Part of a small language model's weights: MLP 320 SwiGLU, LayerNorm before each block.
Each number is 128 + 32 x the weight over its row's rms, rounded and kept within 0 to 255. Layers, rows and columns count from 0. Numbers have three digits each. The size before them is the row's rms in percent of the matrix's.

# layer 5 MLP gate, 320x128, rms 0.161, rows 109-217, columns 0-127
100:142087100109153137112152128161110089090118098098102133085060077150195102085101125099122112066106192136147140060114097075135140053160068128138153124159175155126066155117084158109148134155100115122075158196099077220157137190149187119133153174190136118130107124192144112129125138144101108115153134096130130142140113128141167105152167109131142112156143125164124151153148167102141124154168
100:134165150131127098136142088059142128123117112145107138155117153152113145173097175110108105162134134087114176101099120088153161119102098124208136111170114069180148196163090134144131159129128167102089088113110127147110176147116153112170169174130094120117098127213121098169109120119078154112073117101113132100169117081102144131152083066094121167133144133120008133099206159111119164128132
105:115126025096134168094103152160121105101128141142118099119134142162179120098086076066151140124132167139146174084147095114086112050132155133130150141094108095133091088156110167153162138142134156161125107086169200146180086102166203111118097179142158099125122110140111152117140143168127104094163138150157104156167157168157193112153141086140081103139165154068100114078051159136139123135113
091:117109106129088166082235050117174141136136120161151157123091111091135083103093111143079126126176153104117160135084142087141144098138087097162104161123160102121179182142142134097160123121078147119065126087163158158138102124153146108174103104175101071211121139125071121110114096179145134171095134143102144150150143101083148107072124149129169189136112157142177144106201133098124109132112
104:155177090150144142129134121087107082111089144093128137122104176109183096125141153138060141140120098145171165080126114127080127123117135136131156144116112172139131146148073109153101089176087121189139152137157166175189146110050119147071184142136100142132147083108067099094179076109114116190139125156161159135088120122082099079139137107116107094193094123062109100162118220097138110136131
102:153101165119151161144159110101124155166130098152081142099151143102157114164105121114092177125149125091169128071136180175168179123122144123198130092046145054186095125126131118111168114097156148111138090165079093126183085078071165141085163094134161127164112143122096112176067122091045157095139106107167142148109134099169159115135114110134103127111130134122086183143154091123145191167116
099:101126113170128126135101139152176104098151157184128162158057117128091103182123058171154129137138126122136083141141098119154090141134111151137129123112126067120200113145181100091118165140172132101116084144150055115144109165143146162138139119115104108196116110078162103151160116109149126167091154099124213183130158166116101057102156101117039124116157093134098105081146121119057113162084
115:179118106122134133140137071111104108096139158092131114116043210177152159172130145164148113156143141103102147079048120105059113115174131129155120100089144089098128118160123139110130172178135153179088105067135102160136113147092171172146165169141084075077166128198077101133139109140089155138110116095165154149139111100137121083150102073133117129177158176145158137132117138096090169122077
102:125102068113159170170165134199126123172153100171157171135103127128131126166181096099152105177112135089126138105122199073097067130094121131093189118171078122100176150156126122185073122144080191128112077151095110149105123120087116109158142160127127135156117126149141093141106154117087142146152098109164176141129114188067155123128103071092083150217105121146146115107085152103096128088154
109:124081087113146138139119114156107083126113106159190087159075184173130122145106165151132129166187121083119080055105159193114183121112149100133147153130077102073141107155061111094185171129152124130032089121126131137161064136127145136145174150064142079141091120146125133118102154111121171204145172106142120117137150160106114114183069096103109137145129125133131169141071151124128148143150
094:033080112119137145098132111120137082127114167087118084137155155168139129136136105130153140181176161139150128117124125191127115129188136095124163118133074119129134095145044175061209171166123091165109082137127152099135120127161146162167168135081071102108131122153075116120098123166167087160067129090086189167139097164108160068130073102132138113158122185136114131135131118122079123138125
101:138112115096194121082119122145105146130118144165102104159159107123160148109174131114085137152120152138122134084133109091124052100129033173079128160157074127121109125065114137119142167138140147100133129136150110122106070141127163150131158123125191134162110095157149151195103023057153078102158121126182099107121146163086163084187158097183123143151108126139084125075131168073115151137124
101:141093167085075133101095071177071144118166137141156158088125107129116141089128137090145117178179167077156128074126093089111151118139151074071139096126126116110132173144172101133156156110092103164104104192166050133116123110133143186120115177148109147180059100149112145161146173157119143148077108107140102122072058127117130129161093123217125135175136111136148164151144126095085134137172
102:153150130155167123174168168074114085101122107184166087082088154136147099110172141116117120140147036128122118089113137125098124111164108111153095103068140122175123181137174088072120114129143183153127158147208127096145119141146092133121215103141140151122078126176124076143108113111104132163131130150109117158109100145140187096137134180139040140162158094064141100113148143094147077173143
093:140111104114107128205133124190097156178157117121130170161080087071221104089156088150141079145116123145116155088106179131082124139068060160134112105087101115133120109155121092142140142202042148105093115148123133131133154156134135165153156108166118149131132140169091069143159086100094116168202122132136122153105101137092131076107087154172081160159154104148130089079151126150139130156110
086:170116190124058157137109117135140105076162106164145101089078136088182110119118088113090079132101166150173121093086127162148118153147145145191112085135108121193089092136095148099142142097133138139158093163163136079149120089087145154160168126152128158128099146154093107122143107132077163105186136179165163129133119092155130135146101099129103139157106106097098198106096172089102246120079
108:132136137101061191154123077188103069165180160118110082084075135107189131129128111102187081145115169130213128087114127107121128092081131186113151166157107125139128138106101137152138131137101128107121112131135070163112125107089163131125108173162089160129142057082076096148080154151153133117171158128169154145163108094118148111108113132125051130166173142118119171124117184170163172101166
090:091105078134130164143126135062141145115072113110140155129120128125129148143104220133156114129159101121110125149149122068119115155153181113137141153165141104094112137178087137145022079136140180171112086143120063118125094093139122137175111075169181133143096052085083169127098148124154121110163131115180097143153161163120114099107120056161121143203117194092164120140103164138151142109127
104:156157167098116138176190043189141105091123118142108104151080128025187127071153131153183083155120079127183078090123097146126136129124115147150119139115113133129171160114075119143120125143118126109103111088142187112118120123134102107117138118096166125127169100134097115151115069101095102144106147077118139130114140090166057101128091170166065168173143149118138165097126180123199173123099
094:181097115149122110148111125190147109147170107133155172115125128126162095147118140123128110153108169174153135074161122137120133158107126162138153050142048102179105069132129124130094153149117095135142072191132122156148118110072150122119131144124122153168094104094108082108063099171121141094167204110156140125130163090185130137133105128136081156135115102083090202132110133087108255121115
099:070097161096171111098111105087125130099136164151141152139178113121091136143116195136037155113194137104116158063142155180120108173138143099114166132079164124134095138121144137117116114128104141184172094155106108153158142191137136130116109163098103181158112119159117093100123109145083096216160186106165170177107132149138123067116058079142118153127105112055128104084111131092107149163115
095:165093080128111163164103099142107081103149106089196140083060148094164098163090188109113109181122202137176125092139149112152139096112145164149148081159140111103115121105174175139092187115089110133136114108130124146131116120086099170149150145140097152111153117175077111089126154172058169106157090154175132090123142168187126138088081103132160167151099161075136102163096085132120198114115
096:180107155079081203133104146106139082133130059133115150148082160096136128075141143150106080137143127059149159097135145140131089091101179147112103143159204160085072173123162116086104138105093115143140124180162058121155091125116147116116173108125146108143130123112116122136120162172149120136112135125220193083099063103129164129141167164155110197146139102100124172095173126107087110115148
095:172159029226135138107143053167155121127119146109122110122152134074152114114086091166072112151126130065116136084143145124120114153113123113169173119142143080115109139124092059102157148101103112109089119180098145112181132104143128121165132141153120159151125110140127117146152098152155127137157178101110109072056168104186127123124131106183149176161159102207096152128122122085090164146185
089:121149131170137094089080173100125104145112159146128123143114160089095117150187129136174156136134171104166080117090141119137156123146083145084165109152078105101124142110096134099055134134141176074115035168171113078140171085097086113173176161141171137157079124120143153129113119174145190076105168063150101078160109118092175164120101157108110153194111129170115107103182130131141110099145
099:109107142112147151140083138143105083107098177129108108145134183101173139126133125128179097085158080155090107137120094177146122117171148106114123115132152146099116189173134144128145116161104157135099135088143059072171080151083153153171118135139095111107137182148135109100127134147122111165153037153129151183115161114105176096094128087152112099217148122129086108060010168125144145108137
104:129114155099167146130105112137163097127151160171139094148103162127125072085133147157118148149157109076141141069135131141152110152153148111140156079175067074144159083144083115139128180151152142092160087104105102093202137114093102099167160153129084135130072184148158157084137136099112114151135125115151094049151172207141171153187136158163121184155103065151088134078101182141100147158113
100:184123125173154156149134108138188111153159095091118140131102090145155149144099152216158148179116099042160101152111096096096156098090153106123206088098162110111110179088128178104086158144134085112067127112160105157178069104138144115180091086108159131111149111104061089126090122080152166148107131115117124181120155156176167103154152160158097125142104151098131113141102102081116159149161
101:138173144146117234100156070143093120114137151183089130088125115106149120127122149143130145123119107122086147076100176095164074148175089133130177085175130121132152199088078104121175137142071169128133137160105139164140172112115159160194191098110074147138138108059078101138110111166137111128082069112187075111104151140109139127137106140128092118110165104113121128095109140082185165121147
092:114120071145157113092134154132183136179071120114161124130080101118122138149009175066085170133104149172112125125142095144162097057148125162102128115125140086103169091147137141034141150133122171171119120155112152110140089131131173093103154150083134164128112144068166171132166107101178161104159154109123118158144125131109123160146100148126076097126155158130134161161075141149052104178117
112:137071057099109157175107140124055103146163133163122133120106129096165168171140126170146104160166124108098163097106102136112145086061085125158083074112096144131137089157143071171138108173161099184090058125147094183090098156042113199125144178139133135112166053140090119131139124117147110125102145097131147081099158097099121124108090140139158170122151140103126120125156135152108144195158
092:101129162140133090194079135170148109178086112193144082157133163108145117172094105134123137181206097115112135138131122170172128073159132090205137111083127097127116121116151129103107107109119181167110112157109113130162181112110090063114108076130147085154051069075067156090111109125133101159184107115195130138116130147130164131133142119177144170113111128129116161089163163091085130128164
102:120121088144155137160136127122115140082094145102110137153089073094137132128108134154123087178163223073130094109172135104137059129157116129108158155137104118122156110173137097090074114198148115124131121123125091173111132146147111165121157153091139104148136108128108127071110099104082180111095130125120144156148167133142152098153093073089038191186145164094095207099135149109049170159157
104:107123114122171106134126106153173134114090164114133097091091093124126144143141142152130160151159152155137123122085121129095105089116084151181089113096068149162180116151066138069095118153140188149133077165115171091110096144109101177152135103116186134135136153138118077102146057051137125099165067111091186128135122155115148145131069113109132119205096170145066062095152183110115153173093
110:124123120164080188188120155125108108080146108135073110130123123106149186130171127155140149177165163126118086144198161141176152095110124078166139075134130144090111160088109084178148173175121143175120053098134200130124097137083111167086150204125110093127097120128123115098133112130134157178097056117131135120132097113113101085149050080131131167139131128160061149116095151147086150135124
103:139032123091048148199146111098130123133126149083129096129124134098129085217138085184106144174130138128149131094108128136143114110112084152123124114164119112128174140135143133105146122176173144151102053202084121128094073107118127197125133176170147160148192149176098167127117121168129085110175114102144128106123080154103154128142049106140114174136135128084075128111121099113083143132139
101:170116104102136148040110124125096135129127161176155118167149088073147106112147097121134067151142114141153114129141174101118096096120071150147143126168163076134123146081092093149124115168154125076082124125115058165169123110144188139104157118123111127073139120118098152177096072131120175099088149083120142123121159134120191090148174143144075127104098110177127160103157212070149137192193
083:190127165069145097165118109087150048114122089168114146144134081148193105125203142132161109109127080136174131114167205126134129171148084111166121142194135119099080062179150148056127168132115171100135141121161133127155145165148165070104172143102104114158129082137083078100105108146064146103114136118149152090128126129193148127110164166103109184134121147112080139147137139100124132107101
103:121110128153147181150175072150120088093203126182147112069117114045145094079097117099115117088157159123195150103134191107153151122126098089085135155117126155111157149157114069112107137156110175112145117085156132184168114084101182100125154171112121091155121113131121131078107114176118114151091154164153118157073131157171117076099130172129072172142098110116145102165090125132204094110154
098:141036151121138151089140123125125121047146113171094131154057166102105148149153168128141118114173142110127124115156131147134169164147145100165116055095120140123094129164141109114156147157147151115070098141103121172154082094165083095188111141101119102188048145069076135086088179121084142159164109113139163194111144082081101137097099144192120173129080158101117143131136092141142126124149
097:143112116159097178147164071093117105099196096112108123086108161144107177123096135190084161157134085146166071119085171103149141152046105177122154124138184157139175136139135086109170145171139156139129099117133089079112124135088109114161158141180170090086171078121110126087158089136110099089146137135144116040147102100099157125068160152213130119171154124111140140137131120080101143108145
109:119141116186156127158048069130134090094120160170077071142122098136157131149138151122108106170156142165167091051153105171078145109147103099177107083116096126147080163113098115071103141124173163144170159102141169134186149084107122091122171096160163150117110159140120121126115099111110094123092143142063154203100124158152186092076120139137096103165132139142068134075128175096104150152103
106:145127072090129169127142131163084154106120108138135142098105116107174154123170161101104092117159117100120059137210144165207153095134180109173122099135096088139099120100097075103089118194195151100128084149159178114107089066158142143106186139202116130118152171102041101129144135194111134135145126090155125111075125128158119131119064101143098113150156114118143136104144127168160126097152
106:092138150163112144074173110151120128134106133108138122124116146113138131191064119135116135210173134140123086111074115170034105083110071130157196125071077125094109155149148154164182154139124132159140111160125169129151102091082189166108146145088141141125091118106105063143162099083130155189131108189156101109119133096074128141159070151149106121151105144097137126099175192125104140148160
098:114118135160147110112158132127182142099086147140187167175137125113136080079149185120130072117177161152114157099050145147152126161196117105114060133093110100080110150149142214108106099107187127162111104115106134083135171071110204129132103133130168105139126165154083039130141093140121132113109133038140116106116105130187108109140121126108120113102110131143159077076111164107121104145111
098:162179115125139245129154148119142088137186090140106131121129144096181109075159129154086124121137113121180137122131150173218088132107122143140159074171138085122107112136100145129155127113088143133109126056136123148144105108124075122123113122141097090147075132141026107114100098178172112162130138093107134126167104129171161046121145158166143164170181085094140139120090120084099107129112
100:183103131158167168173107152131116167077155177123124096119171150119120101114113153093143172137135159074149122089146121087091155164095095148133070059119093116110114109116094133182066162138137151141131114111136092191193145140099144170132121160079142131127138136195096134123071149147114165098154122117113079097165144180168125107198137102116130053159139165160143083153070186104117083160099
099:097132081153129174168157106137089098137127134102127127067055199095150167208117142099134093130192143147133087099073097164096111127147162079096116099083080158132104118129130140141117141189096146138108153150143115148124138146071126159122097140140102142151101072161116137170113102148165102092095131096206128101112090150162086123167150184133177108121136147163177151074051122090124118181112
097:148150142143066194117148149097135092104126094153147065126103168129152137046099104127085150151133146119126096055107192121193114172089107117110100097129149114151097151097100107117110134093140113128145140101180131188161143035032164130128165099147178143086133132123141111131132122163111181057113102102192126107158130101173167097113141115143130190120156160141133100134107134154151095164145
100:098062121109146135123119133090122149104103218101111087102136175145137154080098146152120153191152109149124114144104103120081142160118132139143114116104126059142153181122123232113126166195124170116121113100139132118082110130100185134123133165171134148121129142118097098149121066088139127088174047125128112121158171170098101153136115116167122126196146204110103074132089157098163128193118
102:096119081093162138133100123083167132112098124108134151133067084148157153116151102136106136194121171153133168165147136120031097137153109149139126119112110119117120141088063141103132197185164136139085075147114141154137116141116148108110112138092130161163145161121109148073106070124133150142154089132165092151102140180168119084134081096098071126221133169137157093131130187115095163211074
106:146056129085147191088147134187111054158135105152104096113068127110081148166146136153122129159182077101165152076127175103129081125168079102084197087163104107102120117126150108111093118141087116124133131171141077124122127109116164120105164171126125091138090062131136113123103158162114135142058146119163202181128087164109185106139114137122103172161139106168153134125102132095097179112173
104:217072164113180119156064148124134044187079161179119138108102083139124137125117147120136101149123130096127139136123154099113095126152135106098117073111140105164157153123105139117168181109084106116116124128115159112170145138152129065085153108124129117112107133142116171130121157059137203090143070104148151109166141111148164070192088189174043152143138116142092157121145118080108154171139
097:126120148187131198113214104103166084140134158154146098170129171095126136148095160073128164123144130141138104087161149128183132126171117123144057144091096079105117088113165110089130090108157167128061105091136078148137169084095110143137124070092134141199115107104120143137137147095121186120119187085124110215155109132153125111082079183143135166147148141164096138120115164126066104106109
101:197100141078165162114127127097167149138140149125089119087088127121117183151051152169125128157116132079168142055065137067123080128147141158190162118198105133148114167127095127132109126172088119130150150183149091170149147114115157159095183151161117152116142128120040114090111165153100160088151167138151131072126119095143134141143067162124094118153138119078141130050135111107105162121094
099:085163146146106117140155072131124080104115060124123085127155148069123156127108159078095151094191119080119140134095118092117151119121098087112155095124167141097074121146127137139121162107138127170124102137106072115123132127101227188109163157189161161081122103142139158136157136174102107109077139148153136076118160177151210093112093050105113118202122153136164130085107167116115144164094
094:144144110114128115130136106163126111113111094133141125124088143136076161167097115090085144189180156109088122116108099076089097120124041084125143151075111137180144128143110227164178130087120105162119149155070191135183139149162112219125172150133169095131121106186095106050183129144109155117146119101135164105116100141142131076124144166135118122134126078092089184150124111119103087142137
099:169084122109113185155085083121204111149138105096113107082102184147133140151128109135064159116126141126172147123123088098114173166099067129140140099085156063100147089172068110101138106126112137164133079152141080159117112126150213200123153092142175109156123076109110113142097142135170132064102121093189141136188166115072167125170144113112113080101116118172168096142145162134118117146119
096:111159141156188091147111145129109139082116137135138155121204175154130092139109140112155185155160143132134111081195107166096154151118148103120158143072122132112096131137092167144104118113171118096132132126150085151154184136092078113200130132038103100132116059165139104190165102144107159123145142119167134106134128137100122063105127158080134109146172067148143161125137205106124135088028
104:122087087094114133152095103126141110135189098140090101074141143117109117158078121142072143127161138080175122141113187124156126103143122101151169141146116158161174087167107106076132098181146141197164100179125119096111083088062146149114182166149073062099139096109079121140113087171088144095158142143180123118099201157170158117177123121154159174114098136110052117131103138087108140144160
097:156140145142154139131137091148145094078141160219081069148123130121065128104103151120097218124156137092110113128173100110177159107177163118157120115135171081145147144147138104088138121130129189134127124152151094125191128140155109138081167140182152106180046139107104160053140123092154202133161138108099097124084145117129119093122120147194140138134120151062054136144129129108073121122124
107:124173115091172148181124157083137116056177159146152119122064158155140141142119164098130155142132119043097114071062136096096137113135174113170154098075118138120141195164141067175105120189131146178152092099179174140139119067136097174142122144147123145151138086142069120117137150133115126124100115131132156123116160169088193149087061150135116105141117150093120109115131065067113118155096
091:072082182110171181122178100096155101091135121149159147132113081018122127129095139149114155120117102090142049154099114124163149112111130149162074090081126100192129114141147161078132164174135142180076079111128160086139152101113136155111094113162104114115101155103078125070167122158128146102121156101120134105178086187183189137106192124114092156137086131091141146129140139167131138143143
096:125140192138118177140175159134160071123171155069141089087144108064081069087179179164125158175158133100127093128085144137170090137142149114125140155111125122073135152118143088120188119139140074135130168093183120212157075115070162125089061153123178139120100110123095148083106142186111135141144132127162117145157087161176174067108105168140118143110120139098131142090102100131104137105138
089:119121117051144160159065093130126143148174075066159108115096142053100136113091138099126149168138164183169116106141119120120161090141085095139117112083149127148130077190105179100096146161159170092102153117131137085218107100144122113188108189137152089137134182171132144140076114126169064083139133095131101131154158143162102140187171124147138135095112118155077140154123136109088121150175
092:123109130075139146149096150186069047085102149143121117152122159136096193153148133100153144193168105147129143129078061099079128076135149110117120133153140143135085186157099176159115115136141067145127163053163122130160119148165135125126164158153108087086113067139119099090121158141133118174134079112162191122103075217149147081164109149105106117144142169109117184133089152107102140130105
096:143112145119147128205051096148100104164164100118145081113100073042194135130151091128128126115143121148176116111138158145133101097142132122125124126152120112165140125136075134035119135107069134097090154087176105132185124059120096156094159101157141137147101117125139122115120129133148138124138204143142109113140127129217200136086136180116140117103089139142090174056115198128099140146137
108:089149088139159150155143126145124109117113122116066135107105144121117137094165139166165131149186127087146140115084148111156178085146140141130157133140111127145104107142166153119072146216126160168112069132102131175099111114126084162158164146102064112073105156094080063065117155161135180097143181093130110085166153182176156074136054104059102147160125096163137121108127134147103192094138
091:077104109125166134172112105089083119067122152141123176103118187140088101141132178184136143138199175144155083136147112126156153135141157083103140095079106085144112084179098079070083145137124130165134097127125122146103154186063097109083197153122070112161112145155129172070157118096135146188113158107144104192131138127107132114121070104099130094199163133099153126109176146137096155117115
108:088134095129134196135144131121073127106150128167093101096135137130183157161101142109055140186125107101094138085120186081178122152123161137080225103153158057115098094111194131131103090141143116094125078176128103146131063093132167122170102136158127172124143074122082136154091127149068145108111157087163140126116116112177144051128121148163148164140102104127136066100164144148110151130143
095:105161076141134125184139121082121129169106131111167119147117129134113110204150101156147081142152151148091126109141120120118062178125130155169135092114114074132146102238134161098132133185150142144080088094171096119099049172121132190139115100139113101120106149136134138140118062104141108176187121170150143136152132180110180077123120107148150112111112121094131105100078117157034145184096
110:128122119134069126140114067173135120112172084127070124042135113160113138135150123167116176132160102115123118131160114111144098115177099133165195069114141092131104127146073100171178132181149136192137076118188135107133074152105185155128165197117116116166118123084108129148097109092171153095171127168118137156153154122091116090159101094153111105177082178068077144129107164096111182135114
094:124128186045114128141167070120102087116163083096105112133190147132121173159151074089118117170157108103141127140134187151197108121151147128085123127105096128186078163184176167085103117166104102159128098117129104160140131090117145107071169134209102116106152140091140082138109051159127165171077134155120122118187103091120176094115116135136112145101117141085093080131148139140156117177093
113:150052119132105115158153106160096112099135127094105140115149086125120123148145108157185199165185163107114170108130109139132105079071136115196193075098115075101155150155144158093143106146129110132135102164143177130116133153095223152130121133133123132088131128121037094122143107116163135121113103149177145130150133144147122106174092099097099113155133121126077080104091163112124169245104
091:057128094170083128102132081112176120127139118143120103135174151186127096167089072164112149122149170138118055137124102131111159154130084124116147141065115087155179084103126214129097155177189168062164131133085156072162155135126183176096175102102138154161151122102095162133116136149138113134165096118161139142091096184095159078191105096127143131142110101170142108112099145143092104120095
111:199121139156125116116065091134131054120130132146147095137132135125093122145109151139129107169132131120142086105114157088091096087139075084170128195102147085128221167121118113106119123117045134134120102147154160145105093086162165213175190076163193108117107145140147133129115096174123142115145110058135169142104129123117172093163145080099074172155116147180113138169100128102137124156102
107:181111131086136161109157154109113094069127089128097093110119136123158136123100144166135156116140164094151074109131137088119115081155151106201117101165104095170146149158141136171190165108182164137122144098156147110117111078083137127122123133135168045138047111066078139128069142171084161065176100103159098112187148178146144140114135152166138132125101155153095182129039127147126118141110
100:111106108107154104118019157075138114122148099169150201150101129156135114070129120082138139123143159134134094121135140180117152144122137126102102111154092113204136208163139105123073184138097151171079077139157100186052097138085104088152158097147094171162117126152081057138117103103149123179153128090125127138136158131134155134061152106155124118126162098151114113133075179128125129131081
102:152122174119155141153156117155115093141147055111135109169166175053116135175145112116066083140178142149135158091081066144128162108128093133125187154088097064099095092097182138105146133129101171104139111131109115133139062089107114197113147110091085141121133093189097177157118120142128106120185115154183126109114112195109126085157158140137130178124139088085151105103140111120169155180186
096:141110160134060176128118097166076089109093126120109130069130136145106175071091118157138161162099125130137072054116078109189109104131121148077126137158150120136124138129117199077156139157170121135143136154111135133139158122089171165109133136116134187139169070095084103133106147150112071062111130149129087101206135108080164111117146116159134070182080179094080146153145153113091130186145
095:178125115103173129167137136127134090119141104115173122105131163123144084153093192172122103120160131085167088116073122075112092124090158131105141158090131151094132151122161169112085136139128064156143104139168047192119102140081062162121139131151156120083096131130059050150143118190125089108085183099132146148161077143144178113137143149154099133178128173199134112169154139099135128082099
110:148113116101129132168145152144087103127134133140159145175084105123120128163084177125161146171159119108113089128178150113165054102107128108166074081088171130087155120153121108135117168128135153141155068184105093189062108138129182136103114132082056137140104103103090153117121109081154115165132188125171164139187106161139139097143194121102116066202121115166169112125142151097101123119048
107:198101130080130131157110091119144150117158103130092112129174099085180133151075129171122125101136179083163082109123144145165066082118125156164148057120102120175129133169094166157157124158128140129109091195173134158165084118119169107166132155151116114112131154084076105138151118104161103087207120056118125071159164128111128172097110154184096118119092130100113132106134127106111120231107
092:115139101187104130157093114116162108064200152107123122119149090158183132106144100152144133105150086126177148140194111134089125120127178149101147052137134126108154167157132151137171128133198160118129111156166070136148096143122079098086122093199146102119106084105112096104108119158163145060080129133139171108164143121142103142075176183162065050172171137121127118084106179156144120129119
109:120160161201149159116141110135118131124083109083123083043116180138137120125061125117151131215144140135159126104112129103104085158113090121104126106004123079129105156070090090138110145151129115108191106111174141114073101110151162159150135184145134087172137087118151079151118089118106142096170110121165111189101163165127161159117146136136083137162099141137092164111103144168161147103131
100:108134085127133125136149159172142145083126145154118158133106132141153119106167125083144172170199139169126108113186135125084143093161064106134166125112143095175117058130159134076105150156118145151123094171174135118169107172106133150147167122133144094150082131040038091063098122063113186139142153125137109152110082123099072131120112141094109165111076181110076135154069092123155127103155
098:107127156149135125111119060095112122087135111138194084144125172062115063132145129119113161103142182155150109057107174140159168093159153092131162146069102138131150175129124156147146083185078131142103114120154167133202121053123138166129189048125134149059138121143059090132169122097115136129119180084172113179137118129171095141148123150142125132127119158064127099146118167102139105135103
106:203155119108098211091150155123131049132159117097078104167110129155135131129119086165088130125142092095109133114105102138185164129064112187095133124149163066117125071091119100136077129138101138157126082131140129144103183111131102127181178085104110129127120108163100135120117131101158174088118145058153176137171143121152167147151083121144076140102141125095064160135149115054066165141163
107:185078121133171163164130124148095085141097107117174136119126131094136145132078135106082093146145147068139119040148169087197106120103138155115144141145194101079105127169152097140162225124053146107089116133122122144145071122095097159099125173175099135148134146137164134177162098062165126155094092138135154096089095157107178086096098142129154153181109098137144098142169153142108129135093
098:069155139140122110157126112112125146137206135141141109128112171147137162180148140124149123206145137104163133145101178108092098091123096129169157100065143133133143158099162196118095138157123072171101094119079157106120140133146078141127156175155161089141133123145085093109093085166093103130201110132151135204096067086152098116119114114199091188094105124137079072096102143083147108178146
108:148129176105126200113140100191102145104123089206138143155124117147092128169135106105114118181128124115139110079143126113130044123150101118077086106157108112171109102084076090129147182116148101163126141126140129091094115051113181123145179138118113162114150170121081084160101173093192099120124116146138202155099143120109159150175136202133107165122131088152107168070183117143086151129154
101:117124163127125177131121109179046091097184132143089129133133111152132193101117160219142167099130122088088112143118170146151095103128170159158124095116156121073150117178118109159146142146169158144156120152130149154140144142084102126166154205158113091132071080138102118092091130177092151158105119118140155125187165068103145101106119075118110142207110165107095108055096140078130116094102
098:167155059173119158114096107173142077168183097145072116073092125102142149107110122161126115131136075057151190139145135079177170129133129134094170075099163077158164152098114137132101145178153159120111102126125051104142112072121087153153169142140100119170098091118107139127114071144161158139087174072142128091108126100115140130137181157125100202135127097120071173146166086141129145142156
095:149129111161087137177173087146139135151172150069126169132154059044167162122058147094106103201133118127162161093147137132162102102083113124154111080130101116135125151110109169149130167140101103136081150101110070143170158095095095102168118114117097106156183152137069144142140075100131140078133171140157085099194159105104172184109080155140097125091123160135106143152142165100118109198141
088:132086105084079088130134113127128143090079070094157200100172165105099086135116147127144139130154132125139108134119117114121140146141134125094129165127079136077143168156128118131079167186132135162070094158202110129114150127070151119190102061117159080134153173085092089151147130143149135160141105152168064186163187150116148089168125131122109160177099124160133093148146216080131088107090
100:178151117162147168188088096157116037126144174147162137125072126128148172077197095159152121139119149063141089130116119160088113158113105090081109149122123154056070142160109176126121141114087096129165124124132176112146121098130146142118143143137135085107117124064103168197111102041163109118113151097179165141085091147115196127137112140187087116162137112098105132144109164122151094131159
110:142127067065118175079126127119122141173106120112091092149120135173082186139096094121137140159168148085110106116114112152127157144121129145108185092173093120120056129100114109111101184169170117143122070121144084152118103133138196134111183109098078143116155114130075148123167129128155112164121150053153192140107132165131162110199087116146143077186145161133122108098105131045069165161106
100:087153208113161207150124117119119111122152130107109139151058154064115130131090094147076138127145160078104135093078157121133148086141122163099105081141215146132157196134151159140123124160168135166117082142105106173116206167127132191103081153066127113130120112119118120121175113145105079051084091151110122154124155115089171139120162180109103158127117113128106077085099150105101110134109
100:208115150076163160140158154180083100155136138132147155096119102155149179145121089132158145154132204089215131127123098051104098120083142119115127123141132140127108129077109089154103156144117079120083157115175083171189190086118140105121100131098112120132102078154118074133136168162128162127108148124173110099135110131154174096172038171121115132151150132162132155142096141083069109137080
093:174115092104117133090100148086127120114141117106130142137123076107151112171102149182074114132108192082184183113108127093101075132094130193144121101100184160185156148203091135114151101105146113208105142182121078146102128095078115116119130153100158106148136107160086151165157081146086102148141163118134152056183151124133211140097157145151116154190102100142122121127143134093121129192131
109:113089099085165144141105177109122128097108180126096163155063082156144135166158127147117162188159212146075118117146091132093127102131153112140152129071101134200160129186089131126109161208141169129158123167124130171088094144131144105108145148129097128134107098109103099080140099062145147117189100129152179134096173167143187137155082130112091069144141086059088117124125160128091139141100
097:146096121176151145142175071104091150156107106132140162063159112128087218105138147164127126195137122103092111117093132207147152125142136141150146101102084073143125166094105125103156154136113182134111152116106151120122089160089119119115109167121066128109133145158123091179136081064106151140132076092118142138127202148067108089165088132170156149119068082158122069096144136165078180161140
118:122102079125149140189139114099098108089096087101128117108089157109187148126082141110139179126186115084127115090089136153154120093100143111141128089108088133171121097139178118109093116200118166178135086205174164150122101114086159165130082147080062104107124079121111116178138133164112124119125183091211105157093110179156167105170132136129145102156142145094084110128082143104111138204157
092:100078097170176133156168090146092111089078121078106121083087127111171191120117167146112179119227127081186113129055116135104098134145140028128139121129106147130137087172113141124125127126113124210124126164143146152108091149070135158096167158093093093122094091138115135099135079147127174144100156159164153132064175153165114134116111135089145171188148133153121128102092140138111145147124
099:183067142173144175136178071096190106107106132074075108141165106090194147085094136122101106107108118162136130095121194112126033114098129167094090089126097138151090144101123127113138187102148132165130088170176171153141147114057126149089183097148122159105158147119090132108118073167131152080177147152081094098150161109123125142120134161158147148114095162137097143172148147139099159158155
093:190136107163082158134130150129140058099139110136098120122132136103159093111063050159084094101101156090229138088140100077111091126097156199093152109099169143120147148110122151158190114164123101099149136156104093150165172082128095161145164119180114162088136105109129117170123115142092110109125134095137122100130119106121169172079152124158108083212174104179117155126124187136133096144098
101:174114127099137154155094134109160068117127154110189129173077109164102123199128114141129137160138178116135079058134134143071145115118093091131128129126048080095090115094113098117132174143145121164087111197193152156172099119106132094093200116102092179115070092180128106100150154117144165159178081134115185138146115123147140129136128143072122145134201126099119150110147142109075170154100
105:168118145188123153126140100157120092109182152126151095093166126110152124088163125161126143170154136096157150091083191179111155112123136153178081174101107075117118176124138141089163137158181186174127128098165169132158123037119155142168157115156157085144131150151106115148079102134133113096112105140118084189092105108087075131136061113140127088135101165121044124105070156150150089114076
108:182145198145125167131135110162129141129142101118151173114130074097148129135108080127084163085120167130207196124141144126131122081075131149076135104186115161156118155125177124105139137111159100141074143133205081171132182097077126125188121102161121151147112139166106093152161090186122123115134087113132116130175127102087166118081071168106116065174131111121135146083152166091076106133075